Weights of a small GPT-style language model, trained from scratch on English Wikipedia: MLP 640 quick GELU.
Each number is 128 + 24 x the weight over its row's rms, rounded and kept within 0 to 255. Layers, rows and columns count from 0. Numbers have three digits each. The size before them is the row's rms in percent of the matrix's.

# up: layer 9 MLP up, 640x160, rms 0.077, rows 323-404, columns 0-79
# down: layer 9 MLP down (transposed), 640x160, rms 0.078, rows 323-403, columns 0-79
up323 099:107145139106163145117157130153129152055126104143132130155119193141149094166133125098109112168155177139138142154158106090140138101106154147135119104160139153109141134099135080109137140135129136140136099158133141132136145106146122119137086105
down323 101:153167120113072125159131123098126132139116135166109129133126133148074128140097121128152150103168149127117102106119148134136153122140148138109124146114111130116102148149133136127178137108089087134129133103157140136106072134048132153143174123
up324 095:113128155132136109143092140148139117147080155132137149116111100148115133099140137142127154152130091177083133152117177104124136108137137092155115143127146144131099105112103102132150137130133144125110140131144146059111122144136134140130147128
down324 091:111106131115129112159143132104161151103164145133145132144159148138103106128098095114146072144131186129185133133147094078132106140115132139132175132130116139140113191112108118117131161152146118141141099153155130135134135129083103147123113109
up325 104:117117123065104094113094111123164127080077133104138131119148137158104098141120096112131146167108122146180108111133114130092093116114071151111107147125101134122154133144116104181108151191110148127137086174117092142092137170078172148164156169
down325 113:154127177110171166122120124155106124159093161127084112122113170089127151130135138127137134145125126122141132149125159153135155137120106100130117127160141082114148141111153135102103106088116122140150121098138162101134124118162100085111123124
up326 099:148116130120117124140125091150109124074148131134158145138112083145126114090086109103129129195109147128160179117166135150174159120109084142127112130122126143137142082098152111172115134135124126119120116086179102138146115148156130119166155094
down326 097:147090118100190109141143114150118141167121107117146114142111160098150173182161144133118136063106117159142122128103140143108137126136162106124178109095145115112144128205096107115129105113134174137123120136089116155143123102133157132098117113
up327 102:110146200111106139108087067125161182123121105120127118153122144099162151134108118110114157139164145111104155167099122118134146144098128163086127103139130123137105150119082170112128106145129169184166089115159116149140134123096178086113178158
down327 107:113118137113112091122104157135097109169078166119122133112137170124104160116142143125130130126106141137134113149116131146104122121153184149121122111107115102122118136117158142147162114127121126107128123158121144157142120104129118139086111105
up328 105:142125131144111123086106090130121131084119133091131131111114113131135096148142136137147145118123166160140149160151143126117139109122142136139144102161074142136121130132137128197131108078169142092121108113146115107139144095144157106150079142
down328 098:095165141128113156101146145129168139119136145129125157159130156151163145122145144163139140127108130142156105133127153142151121143146153163133094110119132142110123129124165159087149130119086136164055108140107125143153094179112107079138158116
up329 100:129099171069124135144133168138123136116122114133151127190087085138146100126099143115112138134113129130106095124111098124135142151179134107130107125140088130134131139136138130109122115132098154151111148188155126144113149097110133109127157103
down329 110:173128127149108114116146099140100175129161157165126127096160165158130143140099134141106109129127155120172143179115111155153101118111134121114136124108137152132119106099140132095120140133143130119070115133131130169128148128126129120179150182
up330 096:144117150127125127106153116158138145122081114129186152136098117155143119117131149136122131140160158108139131133142101139126081112102100117170132122152195133128146105125134182111087132104132136159142105130147117071100241094105131130090101120
down330 092:149108125110115156122109138105148115108156130109089126135127145083161137158097124134145132150131135173085114087123139124143160194082121171156101096133103127132143111132145114152119121154153130103139109119123167158151128138143093155078111135
up331 105:118130113125103116128104113096104102085137142136132139154153151141155118121047151143096159113139119163098141135108126123169111102132102092142144126104123120125168093108142172132136141095178174138136129112141106113164143071128143145107146093
down331 101:148155152127140101123139156111148143151130130140166141147110099117118114116127103155126130137117151127143147151113101184142140149148132108119151154117090124123121135135136109115098130134162135143141106104131191142103079132130147076148158107
up332 103:132117105092176112149105092128133097130109104124143124143172130157118138125115110088133157103118121111140101151136128100148133112080099095142121108115177112150123099110144113151132141133109100127162148155157092140157164101116120142154186139
down332 103:071153126167102151093135152107166168135126173112131152108104103126125132081113128160135121142126115160080130163089144126145114148138129122148133153098093106136153106139123131130110114084112132127115138126147147132126112143151133105105106091
up333 114:104141156109107152105099118135156163125108131142135146141094112155149148099126122126107131115110146124147119123111173058120143135090142153072062150135154145151137087127134125111139140105149122155168099117145143156149132085129146150114146128
down333 117:129109117140139123131114137121102093110082135145140129113137069097158133122169079139161124164082156127148142147182130161145097130135136146126129119119118104120124119116099162165140139124179088149148118119136160166123107150108112099032138142
up334 098:112087149133116117126082099115091101116132129106130126190138101155169131106161140108142127145129138079107143103092109131107153164141138154151073123089163130163104096078126104133134153118169136128130130140111179147094130138154131120138102167
down334 099:145124146129135124104146170107146131122102088153126145094076126116106138176128112123139144128151131132093090146155180108104136106122096119139149133121154085125126136184150162150134115126107131128148135113143122149119120102179142171107113096
up335 098:080094141116109152141102116094113144078111113112097127111126142114129138132137093096082175141135138120146114125091150079134160113130137149148132116167131121114080134119154097135185089143133148112130091158089118143131131118147163137132142109
down335 099:129120163157114125074111102054122131111119133137108107122103120127131115120146133141155094144159165120132118128130108131113085191130103162141136144150127119164120148099148145128131142124093108138149125129143130118080138127126116176101133082
up336 099:119113134121147117133098107128145122121127124128109109151122132119143149120108121169130120156141141132157128119132102178150160140124176105096190111126139112140128113110101126110112117135105119191121118114112139126104136124138129156108155107
down336 102:178128121169148145121143158190138114134112126111147124125159122117156102098142129144152167102179131128112086121100091082142123118131127139142108135147099108124132070137161121123124112149146118101140134130095112122142145152079141131108125127
up337 099:120171161123143151093139090121128148122105098105095115147138156129153127161099138125140113124105119131184098145115164101127117098143078174075095143160077105087139113085145140151167125134139122125152112155118135118114117115144159161143095152
down337 096:118115130122099111104115131165127172121128115123112131133137158087128086140131156128118157135145137124084151152149111106137135117130153111168144133123124154179129124151119160106131115147156123122149122090119122174126170089139080113147150126
up338 088:107110126117162123133113122103119160125143162146118152093065129112158137124105127134110139116109147109133145094135093112128176108149123133158146102123101068118134138160131142136121131125116108103125141107140135108153138101144149125125123127
down338 078:180131156121098122128155156159155109110138095115141128151133112148130091136163121169126148150166138132106093160146137116105122140134123137106105150140140136119113094115130136102132131125135047141137136118112123105120093134102139133127123121
up339 101:092131116128136116150134123139144113157098172132140117125143105111140131146101193114120162121169125123090150147179118150093119106177109108113120135110149088134139122129158136128087108109149115148070134165116137128189149105122144170112108138
down339 103:131140095113079165135176123107136130078129136135065128152142132143118160086130089114164136128146161146136135116144137084156139147077146134135109119140110149110090106122159103146113159115063104126155137110160132153119094115117139155150126102
up340 095:127162100140098149124143099137171125149111139100150128165098101133133100193152134097142128134147117123121200087096116144108129107120112149123128112159167086170130110098123131089092136111174139133100117138119114109127129136114128138151106150
down340 095:143138112165128104109069159135082124140113156144082154109155198144139153143164106115162130118124131088101127124101095148120133091080128096124108147092135125163121129116119134116165121112121127107138159115112119168113115130170122111149106156
up341 103:105139174086146152182120120152133144122141059117114110110111129162122110153151092124105153123135142140129102145140114078119117091157118151112128086158141142101143118155134158160169106149145146147154124148131123105124145076110118132169105094
down341 101:129128161139089093115150138183120109146122174103103128104114084155120105109128160107160112125152098108105116135067146162103154152120097105153091164081110109123158112119155144136106106111139094119169121085126138124103102121166139112137127122
up342 107:115130119076071112120129149106112106091126112070120154128112119128164128123116167112103164153121098130120074161103156110139140083142153110134118146126106167171132123135130083133171136154169141136187115147117143164113160148117136161156125143
down342 112:104074138141155112142131123124089137165132144119151111133159093144124142138116146131110120143103114137118103048135145135130125121096093114132148136149114122146153147114113090095136098141130170148108100156132095134167181114161102102125146125
up343 100:074114178118116134084098130112161105134100117134164139167123131165097127130122134116151164107139152111120135122115112114161169093150118103091107144132127111131163147109105136165117123140093104140123114154148126123111128112092122122169115146
down343 103:127177134132159127154126113196125139112136184123107103146132148140140109137140118160159111162104148157165125145109079110125107142140140134147126129135078152133126111097122106127144141117151120154131138063159135148113141136149102154116085135
up344 110:153146117134091092139096136163181124091118135119111161138149108156170101131100155089126128132132140127104122132143137122122138133197105112091118121130128085121133103120130112130139169113136154134084135138116096084146150140100148095118152142
down344 116:111132110134171085115118146125131159087138101108107092130073092071139107105112097158109125155132094153102188164111123136128170124108139121098146117125112128152170107107098174118127135084131150161108144118139114137136126132120112104123170135
up345 095:132084140142116127075137118113137112086119179130083109090121118164129116122108131131109163161112123118136106128115131148137153083115120085131136159112105133167130107153126131131105170125135121170153092119148168138072121149145194126113114121
down345 093:121181136124132152150149103158127152138091103139167129130117132150132141145148158134132170109154141129103113133109124068152096160132144129128107090137138090080136174110078119141107164131139121101143168161130141095131122114122126088137110147
up346 101:119136126097141127128102117105161142118129081124110134105072116188113140129172136126142133149138132137084113147141130127130095144133139095096122121138115134127154110116107138118137129141104135155154145142148146105130120146105159184176128152
down346 103:081156163125126157120160108150081109104099156091100127157119130123121129108129133086155091103157115121174101096125131123081089132109139162177107085148090152089137103135151121141084170128149127101139115141093098101158103152149140107123124092
up347 093:135128148104088103166126147147160116143140109141174116146127136142109095089114127120141165128127141133113103128128095080139102150130167135096151109132130137172143094151136149153151120135127145114149124183131127097095109128092179121153158135
down347 092:164113164121188143107104108144126128110142123174106124163110103101145115171144108164128156138141106144121140103116103113143128140127119129136107125140130122072142166119165126076166152127123089144134142109125141112132174125174122119089170122
up348 098:133136102133172121105129118112118117164094131113130114098143134123156114144066132108132132128136166123154124168124133114104124093134143118131124179138122139117156103163133102136119116154134118139101138127106104163138151165140136087134127158
down348 092:097086139132128120098157125118124131142145133123114156146116121119092144084145150161156131093106121144118118109103114117111117109133098142134173128120136102127140170167111086128202126085118130139068197145144157085163102139106127113081108114
up349 100:122098152083118120091136143098125139157141151076142148130124107132126098114161138124123142149071190135112134120107146082135139135127128153076072137184154129140129155128121122158116190150146088142153095117111095132137153128120159170140120147
down349 099:137166145144104104090115140156191133121114104164153131118115124125171095105108080092132109104067095103142123139135140132089103101149125125121073165136132152116151120105103088122148135116134147123124191094111145133134091159138125123144190135
up350 101:157123146093143119103118122126124152127128159132110143121161130134161100136135123106105102143153107170155146110113156123114105142122146132165106184125122147128087096084098117142086123128159137173119121154105135114095130079133137093160113101
down350 102:085125177155107128122114110136158092150144117112146102131128128127129131099138110115122193140134160172111129152138083130138145144135134124104143149131121117125173113150102119141130088094079155134117169118191129122108151096118153168101173144
up351 091:114115148137114121128139112102156126091129125174137204161110086131148107164118160120141117102112158144112093114138089109103135096147139110143118188154110111121156104095141136115128159134155152105074152188174150114101112108108116121161102097
down351 087:128098072152127087145131157160106136128136132111107060123123170177113148126128106122132115122131123119136138166143082108170113167094146134112144120122127179139106115154067117112139112154104144145166077111120137168166140105145162103077142130
up352 095:120175133101125151124133072128166118135136114104163138144117134167122121186105137130127129086177111108120120152168142161124124123154156114095157098125122130122174111146091115101174137145102148109095130121123098098155126149133128089145137162
down352 098:172131102157119096127147160137093125094136099163160116100173120128142112087154118160135142113094158155101129133103155134125138128079148154136119141155129144140119120144131121099104145128119095129125129142102134092119104114092115143156142136
up353 095:117138113131118085157111133123113133146116138099087113106102129083133123107112129144141121136120175108163125138122154106116163134097131127150083148118114144123088132154113151117158156101154151112108143089122102077126119125165159079101135098
down353 086:144119113080081122121142106137157126124120138105151167180185123173122081172101123077176122088126132158130131136123116148129131092154154128090132167149157157140092086111107095159132140160118139114144130136093136125119130116094142177131118106
up354 099:133167125081111161178092162127165134138098164089181138093110077138115114103113154114138103156185106159116117138086140149116116135125111107141122134162120102192082149168146093144116144148126105126122136125153110088141101123132126151134109123
down354 098:145110146152139093101136152075120137141122123117127148084125159125157143191127146125150100135089118152138135086122090121128147118130080173151175110123118127172124106112120149128141093143128133132117123119127092131104150119158154138153111115
up355 097:140114140131108061127169132121136180123115109119119125160137126132111111125107189150139072130187130142092144115082125115128155140119190077159127132175158106118141138087126143142100134095117124115176134139138126070168100110134132114122123114
down355 100:104175157139110102102113138146129115104109124088139149145088121123134157117138158160147102120120126138146160131105138110152144127118147127140138120065089150130094113150149154128138111166110147127114111128136112144119171124118113153156122108
up356 097:129134151112105119102135116138147078109149097148135127147136159115186088119141168138149098146093140103084151099139123143105147121093105130139144102183151111121137111132125108136156178098129147091124083139094092105108144124134151132121141157
down356 098:098122137143138096151168087106100130160124133110093122127149112107120133156130100088184121122161114146171110184155108122126164144109148118117141120121105083149122117119116144118089100118151150156167131125109146116125122113159138127122117116
up357 102:112148165144115143113138113161107138128151102159172106088161119115163105082130131145116120154114138201141184112144132138129160110106169094156143208137153118146129118120158108124108122126186109137118077117123134105136116136133145145119148139
down357 099:137132137146153096135145139137146085145118123133107164149133133129142132140068121111135142133094097078113131117106139144137144116148132141128090108081124152110128102114170136128114105136109193110135109105150143081130133128179106119165080098
up358 097:148137150149109099083121107094119229092147117132111161164112124135120148181127099139140162111145133149161116112129124150188166120143149105120117135183159089134122093140140112117124139096141112119101087165122103110094129105134144116129098121
down358 092:093124099157129134139129159132138086115140140128104139090064125141207128131092142140135153167125156151102117162125145062102104093137079128152108100108118168146149149116125131117089147135061115142154145146129112148182139123102132132143086117
up359 096:112092146101091145150115136173127124162161164058144094120131098127118104124120164140101099123096150128144134117107140105093140092131112155101150146159154141162140098150101129136140191149158097138115152123123111118152160127135165159137141149
down359 098:118126188132139148108143145123116125185164056160124148150126109133166156135089089130106141090145131165159118132151114116110114125147088131170143115124155138099110143140108152113099101122147083103086130141104143165139133110152158130094119105
up360 095:165147133164124096132126102098107102072149131131115134136149127101177134148097132107104129148130147105134124110137140098126113110135142114122126115093173161086121144108104157151157154104185131114116108137110137115107159140136112122152126098
down360 088:075097133133078096159095129147141144175105121138149146103119115111108177132144128141154109094133130123134111126124072154137138092101121114135151140160123115125140137113150123085144138141114121131152131101168104146116132098126140094091159127
up361 097:162110158149152128111126129138093126146126151103131147142095062170128095139128133144129127140150138149077110073102143123133123143131128114132114089138117124087105088143132106104154146182109154112110152125117094107138130150162115132133116155
down361 088:122163122145084120149159124116112139078135112134096126134112158114100152148164138098109139148068158069114104148128097134130118094137142148117138104124117122153095133122128133132153138105154089176170083120138138094139128105121122130096149124
up362 097:137132158155147101128136120160116138152121108141144146143126123124162105128123127096136168134165114177097148126082172128131091138136138107116088082120145107177137097113107139151169136143132109111103107100116122118090117111148155133167123120
down362 096:166088108127123162115108140102147125135117117154110117100077126110111147114136118147148124178147117134144130139149129130080118116109148116178158138136076153124146148120093152115107154092120145136104127089134129143109097115156133168097126114
up363 108:155184107139097101103122139175138121134074112135137129123084083134123100113110118098109141108147104154145136173140149134130146104153137133098113155162124114112098098127122134154153117127113123126115166140139115125121142147128149095181166119
down363 108:126113118143125098123142116075139124145119129104194152094085139140135130133130136110107168139147140107134195152140121114118095189096137073116140118146094143112147152142112101126119087132139114134142116161127130086104100121098113178127096130
up364 104:121163163124112108134127156170149103123119115134135146113157148108145092140143160130135153177144131120153137102113133119116080118152139133112141114181142117088108123094074097123076152162151151129119132122092123146153141148087166115127146116
down364 106:106117136107120115138126097102147131178136108119144134192109139151111127153122124103163111133132125134120122193147112136144172130126083133157154087109140129170129135138152099135137125112065192154118126102136137103140101122177113063090102141
up365 105:140171141092124111054125109170109135140107115123102151116117123136181099136151107135118116127116173123084147151125105119094120121118124147118099106191158111116111113109119130133114127131111134155135133113121118082144178146067136093165079134
down365 100:137127169135093164125134103110163125187126148137142132120217090155108150128092109160137120124149174134136121134178108148196101137110120109150127127145089108128134143134111112101139153097127122145097120122141143172132121144147099154118114132
up366 099:129166157121149133121091104145161158136154111118155122101149119118156093133146179147068092123132121122160146132115159161144141114101109139145134206121155149120132123097121146096107114139126137133098066157152123093144164122117134140144133106
down366 098:118144096159136142143130083137103115161132110095171117137134131083139151116119138131108121161163072129128143101093098137137134145159133136099138071121140122093145145135176115145182130143134095129175153116132149099125139168148045144091134116
up367 103:164135141126132121120134123159138107113135110102166128112134105176144122111076173108139110125109134136164138132088131090153108081117141200168132125158120170146126117113121102151158139145116129115118106150146118121114155083135164114127110105
down367 101:114112151157127109121127098133118151118133142102134103143112132081127088122110119152147123118139104162079136132117119204146135127151169160148126131115151147093124119093105140074116118134135189113081134162144143148114130132111143117119137099
up368 098:093106124127149123125109132108148135117172126073144135159098087128146124102114161119148121133109144153171069113122129062125147111109127117142092157132083130152131115124088102136135179128133140098123129155179136110137177161151160153111131112
down368 097:162126122128105130113124137139132106127108117139156114096109133124123156110178124118131143189142100117142109090118092156102111122079141133081147111160160111135072100120116135146163107155076151069127128142149127177144101103137109133163155119
up369 098:157084182100099117134100168118145128146178120110152137153122142124142128135142149142133121143131127155134177094117147146155120143120158111144101135129157125102134088112134129097173157074153102119158107183139104078164169112162152147110188137
down369 091:138180138114138119111179084115130115155113149121092107143109140124138109140088091141059141127130129092139083120156118149161152093129109138145183093150129118129114136108107132110120132134105120139099135096165150116128137163074168085119112130
up370 095:126105153092134106107133109159133139115094114127156131101129096107173118103151159096122146098113121119168151102141116088133099133131135101142210109139150137084125112116143139131125106127111169125135125117090100066098112142141128136167120096
down370 089:121115108164150163125150110144112137120112098144083149144143161148145089184119088116114184163160136093111124196093102119104141118119135147139086108120162141095134181155117122144123113141117124138156130160138160189101116116118117133151140124
up371 100:122117159128141077170169133128149109129125125113084143108134181162131100108080146128113129150122190125113093105094125103139135143145147106140109109169153105143133119138097158091136101119112127106141122128153110097053167129129165156079098143
down371 107:094113119126125150138107105138130162126122113122147139117147122133128138146161117147161110153130128125128164112117157172114120178112100147142167134120162130115106153067112135126141090098155155108151118154106133159126135143113081111159139119
up372 098:137151108160103137132101122145127110094145124090102160111144134139120094131085107167108173148125145123167150154125055119173124106118147156143106118119128121113176138131113148125151132139077116172101119074093119147115139109119150102103114092
down372 095:126124156086157075120191132109091132133118145136140122152152138080142130160138124082131125100167118102120143165124179120103102158153106164165104151118110110148104136105150119094097171138149117108135083135154101107131111138156120105173120136
up373 106:110137122091127126107144138166131136102113106166090097169137109170171098139144099135107096137162143137072157101145085122142084130142145134081139123164138119095113132091152068127171091128153134139142117151135113107132123132103166096166125177
down373 107:126113114115095130121134143145169081119134108089167158127150148137124133143097119104108143127154117148131119145132146121148125158131109103118141125092127124134114096126140181136136125138146138132104130073118127124091133087151132127131117125
up374 102:066130127121127107125098104155139107146095083148099184179101121153151126124140119074091106104132110218124109116117137130126129134109165116142126141137138152140134118148151089119087128163113131161103165134139129137051128118118161102122134127
down374 100:163129118126135125149139107121131158147158148123156130103135137130118174121105120162127164111134102104088138143156143118138153122124093132125150100078151099087117074132155104148149086144160125118163153146174170107146111134152115110130135154
up375 099:101153126103109163125103159130142163083090100155167116214095121113132131137121144090110129129158149109114126156130090092130109124149126148070127149183123139135126128105124142124086158134135123113102115167113116147113106137068156169156108117
down375 098:167125121150165106170166115154102120157131146111120081115133157102141106156126144129098138140110107142141132096122156156147111116144128128169136093142120134110129074116135134120166153117131124137126158119121145119150134066176089125114091184
up376 100:153138122098168114109115097129167122117140159101138140098118107130136140122130150114117136131122126153118110180140147084095116120055110183094083095141125137123107134102096129163102134137127143165162134164107092086108115093106132098158116120
down376 101:102094113154151141149099155165170126115128076146135137129162093101108125111169097123140130162102140109128112125096132130167137118138121112155126155156137117173130141130127132127088126119115149135098136080098167153162108161112155145136112124
up377 098:137109120119092124113098103123126166121127134084127181142137146162121115102127144108161127144143110134105131082160115157145176125111093156141126073163133127117150093108121129146113125152144156157128093140111132084126142105127169136087153134
down377 095:130100135148147106163103140131162126116107128130126142059115104141143127141137114120088124091116129159166161163079147126141148129123101118167112163120115153152083162130119121118093117094085130114123189109130135161131145170172076114136104136
up378 101:140127126115120145150158102079131179073119139135114137138117124146105140112110141066100156167109181104081096121154122074140129136108132147120133118151135121093185094126140129116121116132127114116150115146158096117126127153127142135128110130
down378 112:107120102078180105123172146123138139105138070112153110096144136120112134120141108124146145110113140144156131120168134160094100143119158182079166146128134134183096116110076128156156122133117154131145168105121151103133079146121121122118111146
up379 102:151150120142069141127113147169157136099095148101146162129164117138117125125099112094128143164126118143174162146119110113145154127129168124106130118116142136104113094109129135087146111105078176093083127101139086134135141097109143123101135139
down379 102:120123135159143117067126130146114157101139147141157147133117157087076142146106101143144164101119169130124115116103093152143132112114127088124116121113103130143125139155113123145083139110145103095110104155090141104168107116105126123141171104
up380 100:137134201114123122141150123141143140127099124095177127133114089123101107108139202156136097149151105094149146095120111111186179140116147162154086088165122113109103123126135144091119162094101101099114138102151124130121162133131143142124096168
down380 097:103109134125117131121118112146127135116146130139104099114119128156107178102116127124131114124118131127083150148118160150137141109123084088135190159087098161147122108170094154158108132189117169128146139111143118178112117135130112091153168100
up381 100:088136113106158086109133148129127141091141129138087106138168139130152137143126131118127165177147140177107154116123080165146119147115091091129127101141176074102142131125152116108153144155143130111150125180117068128136129106154101130141156103
down381 099:134112152137077137118133095149136140144117137134171142134076110149118133111121117125117110105145126137190125204106139108137123072126144146176160148110104156153110131144090130129098142065121132163156103103151138145089130161093185088133133119
up382 095:123176161103144118106146083144140112153112091138119135130130110158193099116095137128139148119141137144159148133113150148160136096136133143135096131124123116150128092104102103109116126143061118111127131143133134114111108151113147122115113154
down382 091:190112103139145124113114140133115111133140113119132150146137122096092119077104148129128060133126090143142139152112146177103123150144129135143166199141105140124140134131116145108131141118144100145098114139124111153129133116112147148114130136
up383 106:118129179129110100102081135130139155145117169113114153150108152139171143158118132087110184132149117083106184095156124125102076093126100081142130120161183090121123098140135125124126141147134165143149077140139129134099158118123134147115156098
down383 107:114104090140123164084110111158154115108155096163173147119145155154104121131130118100088104135116115117146107134094142131150149151104098142119144113116161106101170124133136160147156122135143118111145140144136118114171141086094098147143161164
up384 100:110127104119154130092128098128121147103079160101149091126150114133121149086109102112094098155113132167116138153147122139121121083134145148107124082131096117189163111134167115183131164108122127154124107110156098125164157146105129112129171084
down384 101:137074165099108165133091114114123160145184115129093129118161128107173101174135134186130108158129105102127134130150104129132116113122131146113157132135146134152167130113128135128137132163117183124119084132146170121127147145172119112111124102
up385 102:051105136113140148136126105163157113085098136144069116115149098106132192120132116117088152142127131118120146146173135159162135141164150173132114174123136142100136137112082117090123137155115139168103125123172090150107153166121135135078162120
down385 103:125114131119130137059150108123088139148121132111089147112098141157143118122115151149164118163140132131140132141143129106137114136117134112127106122163182133173092149136113121124158107105106096148132126118168131121067142061162144093130126150
up386 101:118105175097075133112129128110117142079120117142147144161152114161186089106107131142149097180097164176132153101070154125097122107096115128135141170129153113115139135150155075125125161152109136128118077164141093113162123143105135142114133160
down386 099:166138115120116091151083109050105139098116108140131124145139104098125153182133090110087156132129109145113163155133098142133180135141147116132143099154117102120124165133116100124146146147154136101115125121142145112136133125119104110149138113
up387 104:147162126138123130092161125157142083106147143137083167136087138129116160107124121057146126131164139163127148140118085109138133115120136163068170122131107133119119139097147116175117143142094113148119130120125111144109147148149151130133160102
down387 103:118072112128072196107145121090129110161150097138163103135132110117129117116137125130083127156105135130122111129134133172150120127147168140136165112130127128150149116169121145087116134148113171106132099153141144122103137140092135099099075134
up388 104:106155164131114132145117089107130122131108087102084164181172127152116098178111144137143132168176142132117094127107132112150129083113113120106084073156126138121127133148105177122159113109117137145162131136161118125065124118119132122103116150
down388 102:116123125149131100085113177137106110104129124127136132119104104141169134091141150109128155081101127148085167118126144072128089125158090140161140137100106153131143094122109100133107158118136128113144121126160165139204141087120111154127144106
up389 110:142146180143091129104108142138157123143050137112159160137109096116136115111117127137122125180166124134136132133141100130142185107116095134094124147137133120181132103097096128135127154088127109149131127113131142139112105155091154096092158112
down389 105:118118134105163146176154135129087152131147124157103138166135130106122133172154150101134148149108110116083114125148085060143129144129135118111087110127141131118100123125147124160093184120084099133147114115145134107152097079133126141141080114
up390 104:101117123087145129134136152101113128080161120078123139200119097190146102148136124135103143126092131116153100112131121103118121119126124123139111121120103148149146143141084139092140143170105100169139127117118116131145135135133219145111121098
down390 112:135148118157142073125131139115140124148117126097167110109091145111183147123119121094105106171109114159105156128137117114145123141096155132133114148132120159114114112093143154139113127152136116099133150187134158122142117101122087149180116148
up391 102:098156125107116091133125127115155128130110104129096105118168149116087110117144122079149123150147130102106101146138099099145127138159148115105164113141139179164127145082124154120131164108115164184159083186112167129100136113145109104123118127
down391 102:084130152094123140145131114107125139090123112079113140107066114131134122126153118138134114131130163158133145135139114120129159127122077134107134169103122090102136132192137131117126130125131147169136119110139109119127126123115175176041136155
up392 101:117139135105092129124114099170191152114097162108104157122114133114092124093088097100117174114112149164086149129158139097168143099143096153076111159155147123128158116154100114147161147137113127136105148120134156143113124094144141101102115128
down392 101:169105146127155087147146093124102157097158161139144107128144107160140153138120126147131127146157140100129119109091154145096108135112113122140109115167119132112140141163120128156088239116172147126152122111144144156137124187166084097105116137
up393 094:124105149119117132161133147155129141131097183127148189149118097128120113096152163130148171112131132160139126111100115104135111098155145088113177099111093143147122082107110116075114132116109116101113090111143117107128130077135099114126081103
down393 089:149133140133113105115158150116116130175172126129108120035140139165132113123117171175130137131111131130116150157115150124113129182114131178149119127139142101132130142115129158133138143123155081165130125132151147161143149098151161151127108107
up394 099:140085104124124114132122127117131131133120048117097149133147150148158095152128111111097139132137127130149129142096129122156107125152162100120144133196160095142118083082112112082109159127105146131125129127129104152139109139100119104108150158
down394 098:116108132091130149103135108144148140109154148146143088113140113146139181133093138140122099100122120136091115157133165158119105105125134131123130113095168122134086144127155134166116098130109157142121145133143168122136126086102156156125142145
up395 091:106161158140077120091132145192113126112126135143123153116112161168174093159112140103128124121169135164116140092162131109132123086152097099126179132211127112128138141115123135144150160094154163073104113110120103110125134141119149146145142098
down395 087:128112091138156148103127123091128172095123113107137119130157127131131187064114118094120131128085114101138124153132150131127191149149133143122130101102157108166142160086133157144110127119152137132142097113108089128137133110163123128157154167
up396 098:140172150103137157136133143121150110130166106104178124119085072120161112128134129160122145148099201163105136155125166166082118095159147160113124136150160104185172137113107150113118157130133087140099133170136147105122127107108130149109114128
down396 088:149100118150117095095119121123118110147115157156127118128151168150120161143151074078116126113135100147134088118093111160126097161107131130097142135123135128120137124133122121132146088084112159151142163093109140140118157144121160138108145123
up397 101:139126127099097135091107103102119140141124109121121134139147134124155081154133114144131125136144123122100121084116093123156178134153102158105082141205112150108136089167148055119141160128113142147124104154102116137094176133070129115145115144
down397 107:144152093108132083114150130144133139129102143131174140113129115130136089136136091122115133118108099097160108151174170123099078169123118112148125157130098133139099150130170091126137129173143084184114127095104190103142078144110094157120115120
up398 105:124133104149128115146133110136152138075164097111144148139176141175126146110073106140145151134164120119134133115080122125171104125134136126102126143151136130125147119130125123136125214118154141108116101145118095104148130120139149059112148119
down398 105:093084142130133147097148134092103114135118145114104153148118114123131086159160146141117084107153135088102151122145164098098100142143132161113127132115111153128092166128129154118140075139151139149126112124143116183076134153126091137123141127
up399 099:108120134106096142137099111160156100112131113121107112142153137135195136075097150145111125135107136116153107125118151137135093135122110122133142131139155131131146132131116154149180172102098116149122094107141170147075145126138164128106094184
down399 101:094133119129137127144156143148126156119122123184120122113090133155084178122135084114156113146154132118113153166143128105120152104131136133132178158119129107119114173107111102130098096143155140088085130121105114152127113136109106142193121153
up400 091:149080150141111078092103117162165125163069135119099120103116125156148130126144120115136130149118137186150139149117163089123129103124128169127126139165132092120160112072101116106118167146078138128141163156128109140104119068088126111134135124
down400 091:090115118133130167142131154156113145089185133142126123149132134135089115108114170116125139089135137114110108093139135100119106117101161137129118109132078159151127141135119130155145108160143115130148124094146169109177147129160136130126116140
up401 106:121138133113117150143147154112145147075074178108145142166167110110144140163126171128060145136097126173125142140131140113097131118155109093091175133117122178114118143117103139107124116104123147149142086113139161116130127107101152148128132089
down401 102:143125109085167091124152148142170139123148108139110135118131142128114104135079118120167145132158096139077079123131169133152158166128142129146099123117091122133163112130098111146134156071166116073103174120089132114172088163119130144120160111
up402 100:136107134136147108153129114091139121142132121160125118102097115114170150117094123113140143102182120099130121153085142111127118141169094094114116104156130104125084141110133139117093111153126111197133139135137112108114144097143118074117126178
down402 103:139134129128116124115115148146117143117121153129110117134086185116107132180134137118110120089117090172093128073127089101098091085137133147132117143143100108156136137156120100162172157120128115095151104140133140199145118151197148104123147099
up403 090:142112148159158128147162107079106116113152101142084148087183138118114109097142121140141099147099121096138132130141131138117103123110129111128175135138159149125119108106108088112132135119105116161121134111127153142102136128155125149149128057
down403 079:150136147095116110136081099155124181112135169101140135144086120135153153140113151112109147121145164134124147139125119111157126137129132127118124148130126088120152106134155152117149109165141130089137113161129079110151121121109178106096098164
up404 096:132136100115111168086145105132153118126119137128135102123127139162111152135151125135094156150112130135133112148077170133127149074074156135127095128164138130145107109161116117154176130169114179160115125115131132109125142086101130109142129089